config = dict(
    d_model=768,
    init='orth',
    decay_shape='sqrt',
)
Each number is 128 + 32 x the weight over its row's rms, rounded and kept within 0 to 255. Layers, rows and columns count from 0. Numbers have three digits each. The size before them is the row's rms in percent of the matrix's.

# up: layer 5 MLP up, 3072x768, rms 0.0295, rows 1924-2023, columns 192-255
# down: layer 5 MLP down (transposed), 3072x768, rms 0.0295, rows 1924-2023, columns 192-255
up1924 088:132131142157103093104129090144123073065096140161120166097111136139122179142049179144128187167155205159116135159169145123168089163068090082132121205107153177113179134190150093115154173147191145
down1924 094:109153095136097074099124140067147129143095134141133088208060110161147111176146120145189105159130112111113091184144150142086122181154146086132168046167093121162098163126099139171103111129107101
up1925 100:139111167107069193148135145127133066127149142113129177190105152136195134149142170118113143119145135195151092139142172113098073109137138116079094102177037138152129120141193099129139143149147110
down1925 098:160115087069094159109155172118135139109096146079123142145107068130164109147122139131128129109152164210142152142095150152133174102114069100110111112088176194112123126179139150090138101164121112
up1926 100:105069119150110155186092105114173094167120215163098153135103107102157153129141132192127109116095147161110135096147099126104102126068066099173150110085075118166136130153110098148155144080120124
down1926 098:102097119104135100142112111144127080082148091090119078174185104140145131148112092116141109158103096179163115149139116149131153128135081102116095135153145122117165096155099064151178104107169101
up1927 098:144122079102186106105118163153161111096072113151057128107170075168139094102141133156153122087109155100103111082100100149120141135136144077167134165099118126097168097134092113125064156168119102
down1927 100:063156116151181100158158124134130091137167152131157138159184175181034113122151170099147110079145177157133130103162148142173201108153130148182116121125130129161060108147126176140144101143135142
up1928 107:120146168153159058121138114081135143139118171118142094059074142139177083150130133138148169115173099069076135151116122152144079158165168111163102166130128106102134237155116193093167177143159104
down1928 102:175095121192066119113093159198116055155151126097114116172128150086138097172137160083096132134115047138171077130180111151099133119157158090104191125127158070063152131110121175160104139131104146
up1929 108:109075134085131167093127156115164149057124142099098134104102148145147103154101158110119111111122091100094148097103094187083121180157132170101077132155128112116140105104149088163084110144035100
down1929 103:104113149202118142149113106092170127120143135094136077068154125128169177121154136074157172082154121109157137131129061044161111128116118080162148133110055171104121078163141088093138120131163156
up1930 099:096160121085104106103180091114165136102142144100116110132134043102127199056071142130136156141107105059161149134169131096127115154172190129087095165142102139130092203130089107110134085122144202
down1930 099:102165194118147131077106163081066101099099159103110044114124154160072141131095119121113094101147097114102139140130164157103125174097144077176130141122089106108142128087135118133111163134101049
up1931 100:099108171145137159139139136122076121160163150114154091111150207099155141151149132179048151174101145136145172128103101104107104079151144157129166073125145138153094114162124100163092094116111126
down1931 100:108182144116093154119153161139100172136129129075181119143099137136173123155084124148143148089128142146191065116092142107128120120140160125169150089211125134188085083140162144157089100136106111
up1932 104:120112110097133125150152067117151116144120148095136094154138115134117144097169187190130134158167166135137085129145082070148123144080133164107095132148185199116098144121179151088130171147185103
down1932 103:144091118105090185084152106170089146078131127108138144152089104178111097118107155148106150107105140064128096092059122081119148184174175171165131160123144145100076134117154147154138143134097082
up1933 099:140200112109154105170166157084115086109129161098135114078133131145127133132138165144117087106135088132136102112113144101169154065158098126127110137162111160182089134166129081107094201108123164
down1933 093:102170124208123137105123093136206132159088099104151105142141138147096130173119123181088188178107150132120105160119099139186069161173078100056130129108113165076135188132176094152083085104165076
up1934 104:137078120130120120113151076139122122136115117175110082133112050085150116143141079116119182111166207096109148124096082125113218126076118136130129171132145166161091085161109148113103109154155122
down1934 102:134149088115153133081144106098139116169153109156167142143146175125162110133151162109101170107102090178070093140118169122157105077117116132115073137069096117153113125173104172165144110069133194
up1935 097:093079079138122137092193177166168100176157167083118077142171160199125201130102103170109140099111122152148153080144104105111111079137078117138139167203116141111139107047094163115088152149100136
down1935 098:124150096124135091126173163165171153116140196164134147160120128060063149149106126118122150158118114124084149125147141180118135135143104105159097170102088153156120163098144167079147107124072147
up1936 097:118111104062094094173070096106115121122112123130121147101137121153118126133168142096097119090136130157106163148166108120132175196130068070142137120136108133156171156123050105126131158129166147
down1936 096:154155103198180097165150114172160120064064089100130184133109176128069121165177154110140065156140118130088121115098091198082094192107158202088157132141174142145090126079192131127117081158134119
up1937 108:091183157119160114123119088167189149131144100130152136173152117151127203114117102147122087085178144137151165050127130127159082126147148107113148141107107115163079179143148110119137095146156148
down1937 105:155128166139184113129153116116153102174102160121144142089126096142131136081073104169104107090051115098139123122124055167150129117147162088167149155132162122132149113125139108133088085116116094
up1938 105:131144144116086151057070109204165157146123195116120142160130065226087089126146149117120114071106124137129164142112137140098086107111133175090048053159137117093140104114122132105155117142111121
down1938 111:123155066146126180073120102108121144160154158143121116114157092150097132154116142144133082128076145132208095109136163141074158092165117215122184157125196148139084095169094162065103077112122067
up1939 099:108108150077156117138202151114110128063033164108112153098104096080101075144151090183111086126160091117081131101142131180106134050087135147127107093090115100164155109157129128086127116111100128
down1939 099:164091142145105112128172157107129149110171141171097171123091138136175180107134143154142150162136169153051109142097183074150138138167130173134137111096112148211121126134093153118142190102145181
up1940 098:148097145124146132141141157171185117123065204119148145169067123092149152152131180152103141138133142130103126078203167138071158144089118154131133165091153192211135112109135149102155169113162135
down1940 093:058123128134082168121080142118015133125108156077132142077160133125096185138130133095166129110118143092074142116135057114120107173135135092106100100133125085096119078167053139141153083115178124
up1941 101:159128044104153133153151124123094052133164124121114189172186127139201160111087126136139113062102152085164106120145128111073127085095113112098148077134124124202115129204159135171141151083097143
down1941 097:145117101145089139109063132132155133109160099171140207103092136106158156165127124142146068140117155132101112145099177185175128147120104153106121162098100122129150104192097091135085127155144083
up1942 091:162159116106156125175125138098144110139107177091119102149111092114148140111130163089141113216112113135132170163129135102039050203139156173102101148121105073157122087154162067126138126133165186
down1942 090:156110102110097168109106077112127137193124079176156148119117126118143119138185131142137068105107105098132145102050121141139120109089180108169177126159123183102085152097112174135141113191139140
up1943 096:115109090107162165132114137146143072130100151147168123076163160094053105149085185113107097138169172082116031116114143183126101148119158094149078100134119110146165131100119154115086068150138145
down1943 101:109079176233114129120107161099157158189089133083108107138153101196113165128078084073147098172092130140137133112129092077141134151174131174124141173038143163165154107128149147156152210119167135
up1944 106:127126171187136123197137126143167195080084177141129074141136103186168080181138076106139060141136073077116111149161124140105117090078127127125146126073105165143137144078115127133146127141127185
down1944 106:067117150130140108067145132159120139157120131168191112096147166126165117101142098139147079131122106114153120118148133124156157148168169115075121116142159115106097136136138079145148089207138129
up1945 096:083132124180163066123129154101099099139103100073131106169127110071123144129143090118151186116157115150096144149157077187157179069040164106133131105156080148120089145121104129124229100128130123
down1945 099:180130108095138075101168145126135127162127113199136130130200125167136137122131151162135122123158164129146178128108110136123121163105138119153108136091106107116162107098149104143115105102125121
up1946 098:111127175085156134137161156167077111126115083161066131098137142186174135133088116139120063117091165172143080171106149135121116165171188160103177156192153129148122152138102094120101129149114123
down1946 098:105059138097175116170153090091118143137074080198170140117082088110131135155093146168163100087106127115152144136143153073170106123095120124162093160097074072148077138136131099092099138139156151
up1947 096:160110147113070128103101176192063102101131148124098158123137099083153152131127165163138114124099148080109124084174139184071096142158127136094167104171136116148115135119112039146145118101114107
down1947 100:106143115173130143077165124073166073143200126116106112121108124118138144131122149133144102101107165142149086107174130119118160093157090109121168146180131111144111096165121131128152152104177067
up1948 104:172148131088173147115140062201038098141163136113114141121107152068093143160205159136151106124148157110063166119135089144129137056116105109167116202151076128130098118128121130118138090149106141
down1948 105:089120119163147140133115155094144083105117129158123130101090090089165161106124174099099114103132108146137094148100137089117142093139122180123145093137103099134080144142141113054133124061104111
up1949 103:152108125141090124179116126140100097149110119114117138099123111085107106111158160103112191101128139138168230103160155132096113148188103146158141125134126135171091159175083103084210106134127144
down1949 101:172097163144158132112173116162164206096078121117149166115147087132194141093147130136130157112128163196147115164123162123109102119077103105139178139142154112185160134110132173145108121152109143
up1950 103:147103135115181177111103113140087156117088197145107106133098084140088133167079085114096128115157164133119151092128103119176203058131062075148118151105195138112061097170152079127143137094154063
down1950 096:148135187121070116181170135178143143163159148098133064132119130091171147114103134117162114123186112085153172136138104107135101087090134096133150136143113140143087156126140111155077126101140113
up1951 099:073144127082208134161128159132052158161138116132132124102165136145149155121086076123155086066086131088106151068130126092141080142115172147144134122079085137105121139122187118121112095110169167
down1951 099:140162100107104125108150141131118127053197088131092156098134145158120173097105167149097112163141157190098111111144094156099101139091090144081105176125071171146117147139114115136167165128117112
up1952 101:108175202135100074141120094192151079112152156146114135145176172083113143103135131147129094049144142129138080118128162090153105113191096128133071174141169153124141138108164101149126174082141144
down1952 101:132134153100138155040089149097079081151095049131135130178130125091192149136137103118162130113134135116095165087145132136112152179130105128104091168127125190108113137118135070145147086120132107
up1953 102:125108097125110089135118115090158152104100122119197113136120141127052073129120130130126124129141159189095122142142148166121102109141122182193104085129177136101149197112126148140109110080110135
down1953 098:175203131138120078173117136162104159136132166134134131175119091107126104122125161104139186128160124169129130153110080061123058116070186078157153093140097046116075190147139132114148160092166145
up1954 097:176193094136129081116131139122112167203125129185097159158181134099092175134172152077131135156127153136104130135100091090139092136166159129126109114115154130100173128126126130102136113172124162
down1954 094:094183132120102161095170093108172104069096142073146070122180141153177129114131124118124120137153168129154093113152124094116137092142167133105141160128032152095088106141134183126157137095184083
up1955 089:140073076073186190118122189147070114053157140075133112122155134191138134147152141122173140129164111122103158201147102103063108156123164185084135086151131103132104109095113181117131101123056086
down1955 095:099173124150129110189157075087153140128132151125121091159074140105072165110144100204150132173088138083157140129110169121139164157100090127121165173129129144138158112158134157159060076156140111
up1956 094:211089076149127109140136177116124104065055090149125097127142075082185173167125131147097155055147145081154140138095117107098136122096130215124156086173173152106122153093109073150112138143114068
down1956 096:142191126111160070117122138169136115157086164176145154169116175170064115189164142197128174184082126167163088075164142120155109106134141049140129129091187126144119114142153161197113137143108185
up1957 094:197120103169135131104161125194174181133145095106139145180135103139142104178129114134124124174113144136103155206111164070108093125159087136151109119193093160132156112122109153116163079156110110
down1957 099:098102163130091113136134110118126130113129149125078138069147113082198130080143142165141178111070094082128155121119158145161125181169109133128174169163101135162099157187153087100092082141136156
up1958 097:094123132125150172196090154088124121112109155148091111108107128086181170159082176155156120155123134152095146069107113127147121117115144066151085084078160153113134152127105074127081153102178153
down1958 091:118148109103098084122177167112164126134128162139119151132153132151100092061210152065093130086166088079180085097149103101139167132134131138149111169127118142125174140096177132081137217118095074
up1959 101:176127142099187113057154120121177075109211150146081172157130141098120108131172187150081124138163124143117126211113131137086158098064094157095098160138118136136074107132101132099093128152096142
down1959 102:173146111123174177129154099114109162069181108132186185080144129149074059079089092180092095099128134090100105171147135123146198089132155089170201151205111116160099109167106133131147127131117135
up1960 093:099187126188116126067157118094159118076100106148094126158121096162109139119100126169192172116051088134148121122102151153119131164138124158149097166098093178129126172110146123103114140192075156
down1960 098:113128146135153128132133171108134104167186199100122118151137155127109151157162105141114082144089107082135063125190090082191119172138155106163104153159075178165125099190081126214138192154087136
up1961 105:161118115125111077160141142110130075079151079191121119106128123075193108152118125112121129134116069110124155171127091103119123165133071179119123136137105145105160102092132116129101117123153076
down1961 103:122117099135137110169129109096099136119132147157158166133093132171110114151149134109126086121129077206125149178104121154124131145171086123090133142070113153091115149134155121168086168134189111
up1962 100:130116124095132160112072110140117210091194155130212121100065135167120100125050062134149122128112162112126127121079101142133138096089153111154135189142204096164099105128127131047151109097195143
down1962 100:095147156112158105086132150152104154154145151207138094148149135104164149106088150115110170128137143147197159082097080128139107156138170090173105151148118103129132167131148078144092153094172081
up1963 100:150134127162116111135173141196057110147109135103088060108114144085128098138170140088171077098102156109140127139164144162189116079150130161155132099138141129120128090187122094151130128082154144
down1963 099:133133092143129170166131172171159068170093103118101107160124119140077118149079098135119114077121153114139169195099112154158120106167126119151211147134107091089149111108107211179127133130107162
up1964 096:137196085129096148088141114093073116077123151123135133158085160157178146194103148115156059115099107179117128109125154180148129142133099109139072158210111112137079141126062136115132141121118129
down1964 097:165161127090149119100179156143093150102105094129141076121161080133111104146120118122108138109061109141133106155143122093116155126111107140099142109114154175145102113146192130107111159126123123
up1965 099:093133132111114127131102165122072130112097108115111160163090114131165121102091127121112157132131125160125163099125170133139124121142147099125122134176155173177153183090156140132113115133230078
down1965 102:125081164094128127127114126167136155194142143107124083110036101135127140086110113131123147102084103204108088106127116117129178120138163161160185141098101096181101177111088120174097161077073101
up1966 097:107151120181081146149146213193149159158141116150102111175180139059127134186140133154138164139095134150176080123119169195132162102107138162089131105147155118115125114129161121112098174072129095
down1966 096:137120106117149195078129108132083086108153099117157124136119159118127141138136095119148083127115104182048180141154133124135136128157155154142107151159136083141173165140084107121219150163109141
up1967 103:108137165188169087077109071102123084130124113104154139121134060096164122160187111119140125176139155131148120101151125127139177112117160108138110110130152176065122097098182107097139106092105111
down1967 098:193160110165150106072139148073186079157130132128190120122096112134100133190155172115108076063114106114134147128158167130135153091088102170167206157163145065103081141144107172148153174083138106
up1968 092:159151107139161115109100152108163070095153137125102186150095183083136089106070128173109156094125153145164139175181090125071134136126109134152101159069137088123113095095153071180173164120114137
down1968 094:134156138137065132140101161128176089157077117146129094146199090092086073135083135143099070157161131149122091150150072124120107126106179113170106136139079080132111151085100125088121047088147119
up1969 103:108161155142109109149126153117170111142148147156171119149166081100114160065101089145155140155108140098136096196060185110086156139128145095153175083109164070140128125174112126066044170079131108
down1969 102:113108085136095112144124134082095115120154112142133135145128120111117125114175150130089148152138116163178096177163073115164080153097160092132134169135134112034137126129143148127204125141129151
up1970 097:180111108139132104143142140153146158076102128170099163142055133058096185163127086087145149126106166092159101109122175133141090255106145114094121107078096203115130099186153100117136120134116109
down1970 100:133107150116126163118149093111095088140087104104179131084117113106112118126105068140052073132127145069111154143202142157139147064084158111161170130116107138098111094079136121148123156192095130
up1971 097:156102083124206125120091130165156151147089074138192087133083082143115159105070059161138104106105235062096100134124134113196144129109065128122123153129079135075166159127102168157133127129154147
down1971 092:109103135128077101074090167105100104138184153140203176117142129117134147169116121129086191132142151170157161186136161122143137117138126122110127191113115153183128102081105161094155200111114122
up1972 098:050090109096089167159148077157138115144163182097162089040190183115137091112125109108112120135109127091129133108194160230120062073151110127124168148150106128147091116179149159143123136169135132
down1972 104:153135125157133115080095178125094128132180107112130114156125132096117164155122117107151150147137179121132102155124097121173093104161097101085069128107119151111114126128146184165152095121119067
up1973 101:091134079170137124150152146206091096087169180166117180103150095165118083153138127145055177151113118157158159148118187173137142119196111156169205101141103089097135145212174115146153131131115130
down1973 103:168142108118164122113127108125117119117143173110143125106088129118191091082110057157125121142144111150155172096118144124186149159153121154100133027077155113136118134155135155138119145165160126
up1974 100:197123129135127113097080139088100093095078077093185092055215083131114070168158109152119136121171129131123154076084108118132168176107111210108132102076121151119136182161119078126126086092197062
down1974 097:105100100138162113163109103081185076152185127179140198143107122142133158182163150072164155146078111096158152106174116089116093085086120135176154132159109129125134109121126135127145133133174140
up1975 094:153065131123187156116101106115093135126081122138034176124151119178163132133117152125130130150124118113139125085173098143087073144126132174154170188138127126072187153105188179125126058052143166
down1975 093:119195146157092139092089143098147112134128164087176118117108129137102081090152105123115173142152139148160122126108144123161151105071119130122118156131062086090181106094115143112154131108171084
up1976 101:151123094098141110144143141116169078076150050152141157098074164111108077091073170176077092131164132132123092150150062140141108185113041109101114207148177134110120113101140178087068163119128143
down1976 107:123102072094152121103227098176109129161189053131105109072161207101152121067132133169147098146157119163139143056142110129089090172075147166149101124103103108199096196162137138085110120200144136
up1977 095:103106113123090142168139133105093110130158161134140103111138145158090115158139085156118093154089133078079184129146135076109087172110141113192063101094157109099114178130147075131129095102162165
down1977 101:076199140120165139140116134087114104157152179106146157142169141112123154114061127120115133160060125187087128140086134102147079103176132144140100161134110175207093155171163167137161121120128064
up1978 099:105170066097150123108175116156109148124155110121092167117127119181153147122168129105132125160144187144151123098109094175184166129168072136136090114094124086093092080191101102136142099140110118
down1978 103:075132097113106150182147079099178140117133154137113108100174128145147117150149132116129122136112097121093097148128196104185123139161150146146076113077089170111137093126144136152113147150144136
up1979 101:067142100104081155145099132131074098088094167130147092119117117158102193092075185138071160117107129124132166091131149143079098209160138123142098148164083098152178116147144118077089168168110094
down1979 107:100180127143150111226137103125129142147151170115125135066086120182152148115132238197095124151135115178132131176082110138102158141138141155141157132080070086147137127129132121101111109149108120
up1980 101:093188150216107167185103163121121115102086157080084235104092152057177101134064157047111136134184136102121096141151118121097183181148120175184097133120073134115153099124167156097152135131060100
down1980 094:118059140157141099137166136154134154175083112105170163108147133224144116166162133139138125101170117111177125126088071124149120127102099177156142128107154195141070110139109125164152137119118092
up1981 106:099172152159136117194155125147144161108123144087147120158104165127134162158191164121126113139076099156142107136091149098110074148111134081161108134151099076164108082128124136162167156134158133
down1981 106:136118078109119126093079137118136094086065100144122129092110126111094131149143146109165090127134117148070093174197092152178156146094150093134102089127146141157093112112055070177154154120117098
up1982 100:132079145117152097124130067192158139123167091158115147092147156170148112153200126097207121139156155176090160076142097127140190170127130135093092122211108075132147085134119117166161119104164098
down1982 101:113164114143051170095148065157130121140142080175127136154127095104137160074138083176103175125105166110150135166166173137117176136085125128080062111089122074081118119093129087160114145134113167
up1983 102:125105119101079119102144093111138099081086078140149107127149071100160106152133165165127182147116109101202103136122188116182168082151157108117155137112176046088221145124092107120195174145132146
down1983 099:181137106183084080104137104167108142123112132069077154056085134132125175092086141133145080128148076099119113154147198173127191114164101156144147118113133138077148111073062141061104114170140157
up1984 104:124151114128116134106130119103141104130204140075068131101141136175072060090138148058112162163097162108103121131169132104125151068125139135130090089125071128130132160156099173145097104157112146
down1984 101:151141187124154111126148123105133130172095148095139221117128111082207158115109163138097142154116147130089128109142115114081135121123106076158125125166094172120173118104153152149109110124127201
up1985 098:127146165053148174092112113156129091115100065161131132106165137176078147113149186141160160092131152132140168125146136108120122121133072145151118095138139077241100133111104082117170093137162122
down1985 097:149099104177105124058163140138161144166197124169126104130149103125110084084120126111148168105093162100119088156153065139101127141090206079123090103155125099119176169163176103121061146138113118
up1986 101:150160095114125168125064116119066120107147106133159077088131107208161062145107126131129158058117113105127134143142173084146135152109066163176093108122122153092204044143086140163177178100079079
down1986 097:097148145176171110152104113118109123108174173138184142165101109084079131177125116151074171097085147140150095145118103174105131119109053089171192149097105131172166212133135054130096070117129172
up1987 101:143179104091076125096153151182121103058127114111115147091104151077142103082095114149096112119138130069106126148099119135198110167179087217104153099176167062123177125132168141153139175104102156
down1987 100:180204154112117126125146108087054133165138083126155099148121122136130085130123198145145126192122136143119154205089109122183141122089156125141106096125123125148151111146162143175152122134144141
up1988 100:119116185127147165075087124124178100178100156149090062104101163166137179145149122148178109180101144164120062133109123160136113154099097142096135178157130139113132118080164163139122103112152189
down1988 098:103105081112159168076180163100125103144130089109189084126129126136093064157134168101132111098131180091123125130070184079140150120126096112080094173129158174134140086185090120178151088099113091
up1989 104:103154095118130130156091126162176122073081215095152110169129095112083138159150112119131170170118106137150117115121110141138071109047121137125098121187115129127203065130146123115111089117153157
down1989 100:135122145098136098165135123147181128116082149096103134095192140134086082160049113090097149158226102150101137133088073148153140161103132116141085091134156156099121173093140109073128182179137099
up1990 099:111166108153139096133155185118110112117147117088097179128102130065117186091117159161059141103144127081150133129097103138115149104174084078103146153186073110112171130143148140109117148134084197
down1990 096:091141103144152134129052105125113149124090105179197108107145122128112150181161115131116128060153166101064148114150094158134134118156103138101108139105105200106132126168131100088131143104140162
up1991 105:180160093186079151143108108118121166117134130125142112136093116157155094132087107187137128151116133070120173181076158140160149140157109117134112127121118153162138084188107075135132127055097077
down1991 110:120165122148098125146113122103156099119165120112098123151124143109111103155088185114158086087163081116137172178078112119177193088131126154118136091120108133109104132142149100075152057115076089
up1992 100:115097094182162164182134119053140157127159120157197076165218148067074145091103154153100152149151122183177099096100211052196178104140199112100098150121155105136121120157108161137144085081162160
down1992 100:096141128091141131171142142087141117116078102150117183056096092185089116132151154119146162135110153127127044093146130154137145132165083107077100043094121130143136111125110133091130135136162128
up1993 095:088127124134155164134076093130072137174139113124127100167116121091117139158123106137167074180141118102161072174137147149166040155127067119130148079102116109085120181113104128079070146116115094
down1993 092:146140156119172109142118111128193132110135147164162145114158149120080160125169095030173136083174170200117126118107128091072135107058105172149113204170123144086139109068141174123169137125142115
up1994 096:081103137176137167162105143107124155187103127186138111158158052119111090144140162147107148174094153142154103128171136107100085158103170152109073114107126086087149110161110137158133113149115158
down1994 101:136158148092115130165155080120123120210090122088144146130163141156147117138132242166169097130077133210106163108110112130136157073203126131190168170077120145124101136150088155128142186121089121
up1995 097:146089156166152108137110185139067069124082145108137145108094155133135132118127091074111140138121150128151211172164162184093164167146130103113133159180189105158159156159098115131138056077111115
down1995 097:123107141084135136121144137062124096160120133124099147083139143097138103104090151140105178139096115148139127141150159103069106149145152105159131146072166097146116157159151114140076135117098176
up1996 099:089148108174070126101110138102093136078121160103110174102112103120115145086160172104072079109079165063111150141141118141153100132073082159087150099119172067139090146092112132112101163095072136
down1996 098:125090165134129161133074156178107117170125119174189121118129164140141103123115154119116172166104115145181147111113128152051104114132153124108115114124072149118132102134112120118171115211147116
up1997 097:099174103121161112121086112104157195131149110136094121195188119129120101172118143132102144125141175110134132175131072139160081143154149147109073139144068137108127169126116096121107116107147179
down1997 099:112090105109145124042162135179085110167162155059094114097113079099185090206125130104156134078146136134171160148135122118143068087069191105136133142092100107125118106087154093173137165133107146
up1998 103:122086155124179086029192150114115144105084082122119129128126084088149103100092124146069138154102139126113136074139136111140049132143133122130111067165148061147143187170110114128121111137130074
down1998 100:132113163124112125157141154117094159108106140112138064150154110102131130167118126169185129115137080111190088105172126093122189048090094100103152137146156113133158134140120085107130151171165114
up1999 098:128085055131135169156189105153126100141086106128100164183134076118127130148130133166105113137160083124178176179088170081183105072112123068110122119108155128070084121118126133156145138153111099
down1999 105:158143171115081111146086100196140141164073098109149084101114089114097125188123093165132118117141120171126127152090164221142123173171100067197086148111121131106121138142164153138132149107095169
up2000 095:121111098111135138182171091159142085159136095109157066102154099172167141104136122179161096181144131125120144117155150099082196141085190176111136143191142154087100131085129187135113119158101106
down2000 093:121151127097094090119054090159093104163085138143136134140125145099132099153143139076107164116104142110137134099085100176136117169163124138084105115097115056091160094149122094162116085154116121
up2001 097:114172172130134112136154077131143158148120152115122141165087183164164080084128151124148110084139147059121076114133111158090065115105132076163157142133153120140152148130124052144073127176069155
down2001 097:151112132101151084156141118141111135123121156060093152123139131158094099115161119148196178096067122137182136156098092113168097113160056103170072137175115087175083068121131165160079163144153120
up2002 101:156088126108078150153161130113094123141126181136100128179085118099084066140177068171127132130089104127120111151154126163115143109126103087157124113115074099154124187117087114130145190182065111
down2002 101:105142138174115151117146125179138133073169144125181173077115148178119104113179126160158105082171056158091150126089108130150120140124140094124118161111123114092174138129133084169075159108128163
up2003 096:104103116129153109112150107066131146147157041133154154153193107120152090156113174124145188070143084130135151129132094093106183114147150087215095111154090094103159124165164137076120161094149131
down2003 096:147112149140109097175145116177208064132124132165165167120120178105131156100117064095096142162149078136101156139110137107147096133142057115147222121099168112169051058138129107185141063144109179
up2004 097:094140044095102113196080117130176148121129082080124135141132180178107154121080160152154138141175167170145151080086119059133148126145128144102146169122132150115140134119110136123159159102152175
down2004 100:162119165096116091154075206092056111152214130090075170046116156091149139123186132175148155117147137168128095139077144134139135170088097106129152154122137196139107109113138162144105095138118106
up2005 092:121126126127116175163107116117076120085145129126149094072189143117204121174125065084156151105082093182174191079143114134189107207109145082069140130171124094116162140110088125082128082124107150
down2005 094:136110187119090112129158112109094113113160130108147100112090090189157107131171064131112096100121119124122049168149138181124141141109108148127112087104180137106071118046140128125123121087128103
up2006 096:207117137179116130116164116196144124096118112128089138140119172081128105178120097145134168145027187145082147125134111155147177085139143131140097120053108136120130096154145103110151149122080079
down2006 092:107126218119128144118102147160131099127123099093123062170165118162116139126116127069115128154186127083202126119168171088129130103130152128117106120153139120131193149049079116171112098155146209
up2007 105:141161123092121109157096070090171105133184114119139115123114143105089132158175110123161126169036091133182163154096170144145119123066098122126162143131105113119079173161140085161156121114064123
down2007 099:080080151168138093167141136128114078106090146119140133039134139109177171053143102106136075146145131117145123156123079159162115132133176101135146162129148164137113150087147145132106126148131202
up2008 109:086100124150136137146110182152103119098168122094101077172160145126132183106083134070120147127085126100119130095142161143130160116108104157127084098137152101089105110116169112137119180135122116
down2008 102:140143131127139149135124183133100139165128086144119101169137077083211114128124135084149172075114088139141169174182072105088109124150154118111124102160129128058061092111110159126124093113136133
up2009 097:126106124159138061148100143167162065104094152179148108092157165111151174105123123115095186128115166164136092061077125154171161166155070142161160132145163120088126127158098115159099155070121140
down2009 102:120130176125207153072143185114122149195147131128160157100146099144123140093096177082130140148146141102162140066133170195138110107183142151116137196116135129123097134097178085154068137135087133
up2010 111:108133115169110149110119110116100144126147125109173081113119175131106155111123205130097196136115140112176117136163106156070151100092093090108103156113191095120130117118095092150175125118097091
down2010 115:107088138194113142132162136144148061088118166138151109124162199177104078105104106117080168071174100124119131147153063175078146126187133109106158200162157141185191145146108096175098156183130118
up2011 098:108095145085118121158131142162092062134155141102146118083080088134095179047173135142087140095109071177168135144095138192141092064087162122174163143095133139139109172111157142072111112130088126
down2011 095:170118145107134107131112109139149189129156173176096122150118142106154111184076142161108072167155132104153150095109089094142106147203124172033144138157073115127128137128167135175108155158120124
up2012 097:172129073152100163042123105181128123085142146125089102134139133135124120113132131139185136123108157148125140097085146119083133153157133142134076155119163195088149124122129100151114197164143185
down2012 101:152177155132085135159144052116050137137179102112122168104139156108166120093098145108097082167166115119138070142105180128129104133121168020104147093165174105132192056127130127041148130124144150
up2013 102:117142137129140163084155075110126093101119108107116103116114121114066148133144126101145151177074142075095192092143097185102121114138142148138117120115102132137110122133130096096082164064095128
down2013 103:138099140128111185121139172174118165184153170114076092128126105142115108130183131119117127155157148130149088165126143171144106107135134063133107143131175127139122139159161158139051155112060130
up2014 095:117200162130099207072169163096177117162109152141106126087140114089053125106169128078152156144149163097190132121131106110165152098096137135106108175083168101124137104114158118115097130097119150
down2014 102:112085084140157120146124113137104111113115107147125116138180157142143122113093120164095141110140128147199198151092123091052096138093120156138115093076112155190126085118133128172165118109129112
up2015 096:065143093162139126163134112142138109125119125134199117158116105087171125139155121154109184120090156163113092050157098133144093126101125105082080123031061182069120144116121132104112095167118121
down2015 098:199167114183141139163151115114180150120122096143054197178103189093074101159093127122182140110179124116160104150137137136102202167131107141183084158088140096149120141135109129148102077111118151
up2016 094:086124122110170112138104153191162089148170132210145147131114146097120127135118143124141173111108110121154089049099153101161163142067155126108079130204158143129104171149146130097193144106134095
down2016 094:124082107101140161109119135080125144133096126137156153129144181120138149092104066138124107101100160149065152115118115110135107182109157117125145147122061133095178140141083168100152138163155133
up2017 096:130087061169146163060128142118106070123114141140088131162173111104139169137185135146125165090095149100155176150115118082105168140124113123101210103132140125076165120136078189100112158099142084
down2017 100:100149120090127172095118060119138088190076088091149088164079148166137064092153080125137167114099116182049106138069118151092090160148113090150156130118119185203125124136156159124107100130102107
up2018 098:125132197128119174137159095097143146121177175135100170062144118149131092181122136181068108166165146173098117127177129170164113156089139143120085147138143111120197139084094153071109189139140100
down2018 097:084163150127118142113137096146149093179101111147143090148115168109132191096136168122179156071097068088128170169118089123114155094123109081125161156099122114108094128102119175118179171068110113
up2019 103:090115161102114180080201161156125179107134127142136140142094128192147189130137154067127111136100121123112214105091155109118106132145091134137058078181105126119150152159079142071157183105116104
down2019 102:116125139152142124132115029125212167162111127120180144112096177122172143106127140118205103159195145106081125110102176119193143081128154119104130116089147166122181115075198141127137092065170075
up2020 101:150144126116153151134141125107146117071152105136091138054129160126162045157106087111158142133140101122138121108154129127131122083110101157148116138155097081099098164051109156149095163109122139
down2020 102:156054060168107198143119122171159177144102089094129124137174095181124077128111159110151065130122154134107154134117046126116144090141183180159141149126109097149086130104081120066123131166167156
up2021 092:105059127150071118085132131174148136120099132135149064170142128070130170125114125085154135097063141097192104186126152162162141088120126113107153110125088135158168174157094087133033108072142081
down2021 094:157196114090147192179163052155099139086146168090095125086094184205128158094164150116145194163204088082064169108134084156136146172130112123109105130165135155153084071154164144170138173147100147
up2022 094:121145112114088149137097167101169145112177148119140145118138115123134156117102143108144196173137125132137124183122151125145102087073089102105147112177079140078139117136142090076108132128096118
down2022 097:111139104175164171111176120179116117070139093091139093097144166148095173118132080116125153119040094129115117146081058145069098123128137104090134161109143147177139148171094089159149135165130108
up2023 095:136095182080148174145157100106171124131157130159162130111109181102123144068106140151113132124144166168132151077045132178092112168110088102117159207137105160119176225144165154102069089051143064
down2023 099:118151116115186082106101095092091131120093182133088154076105108156112189159174135111145130085159125122157112176148176076123143130185193150164126107081167161125150105105084090124208145107099137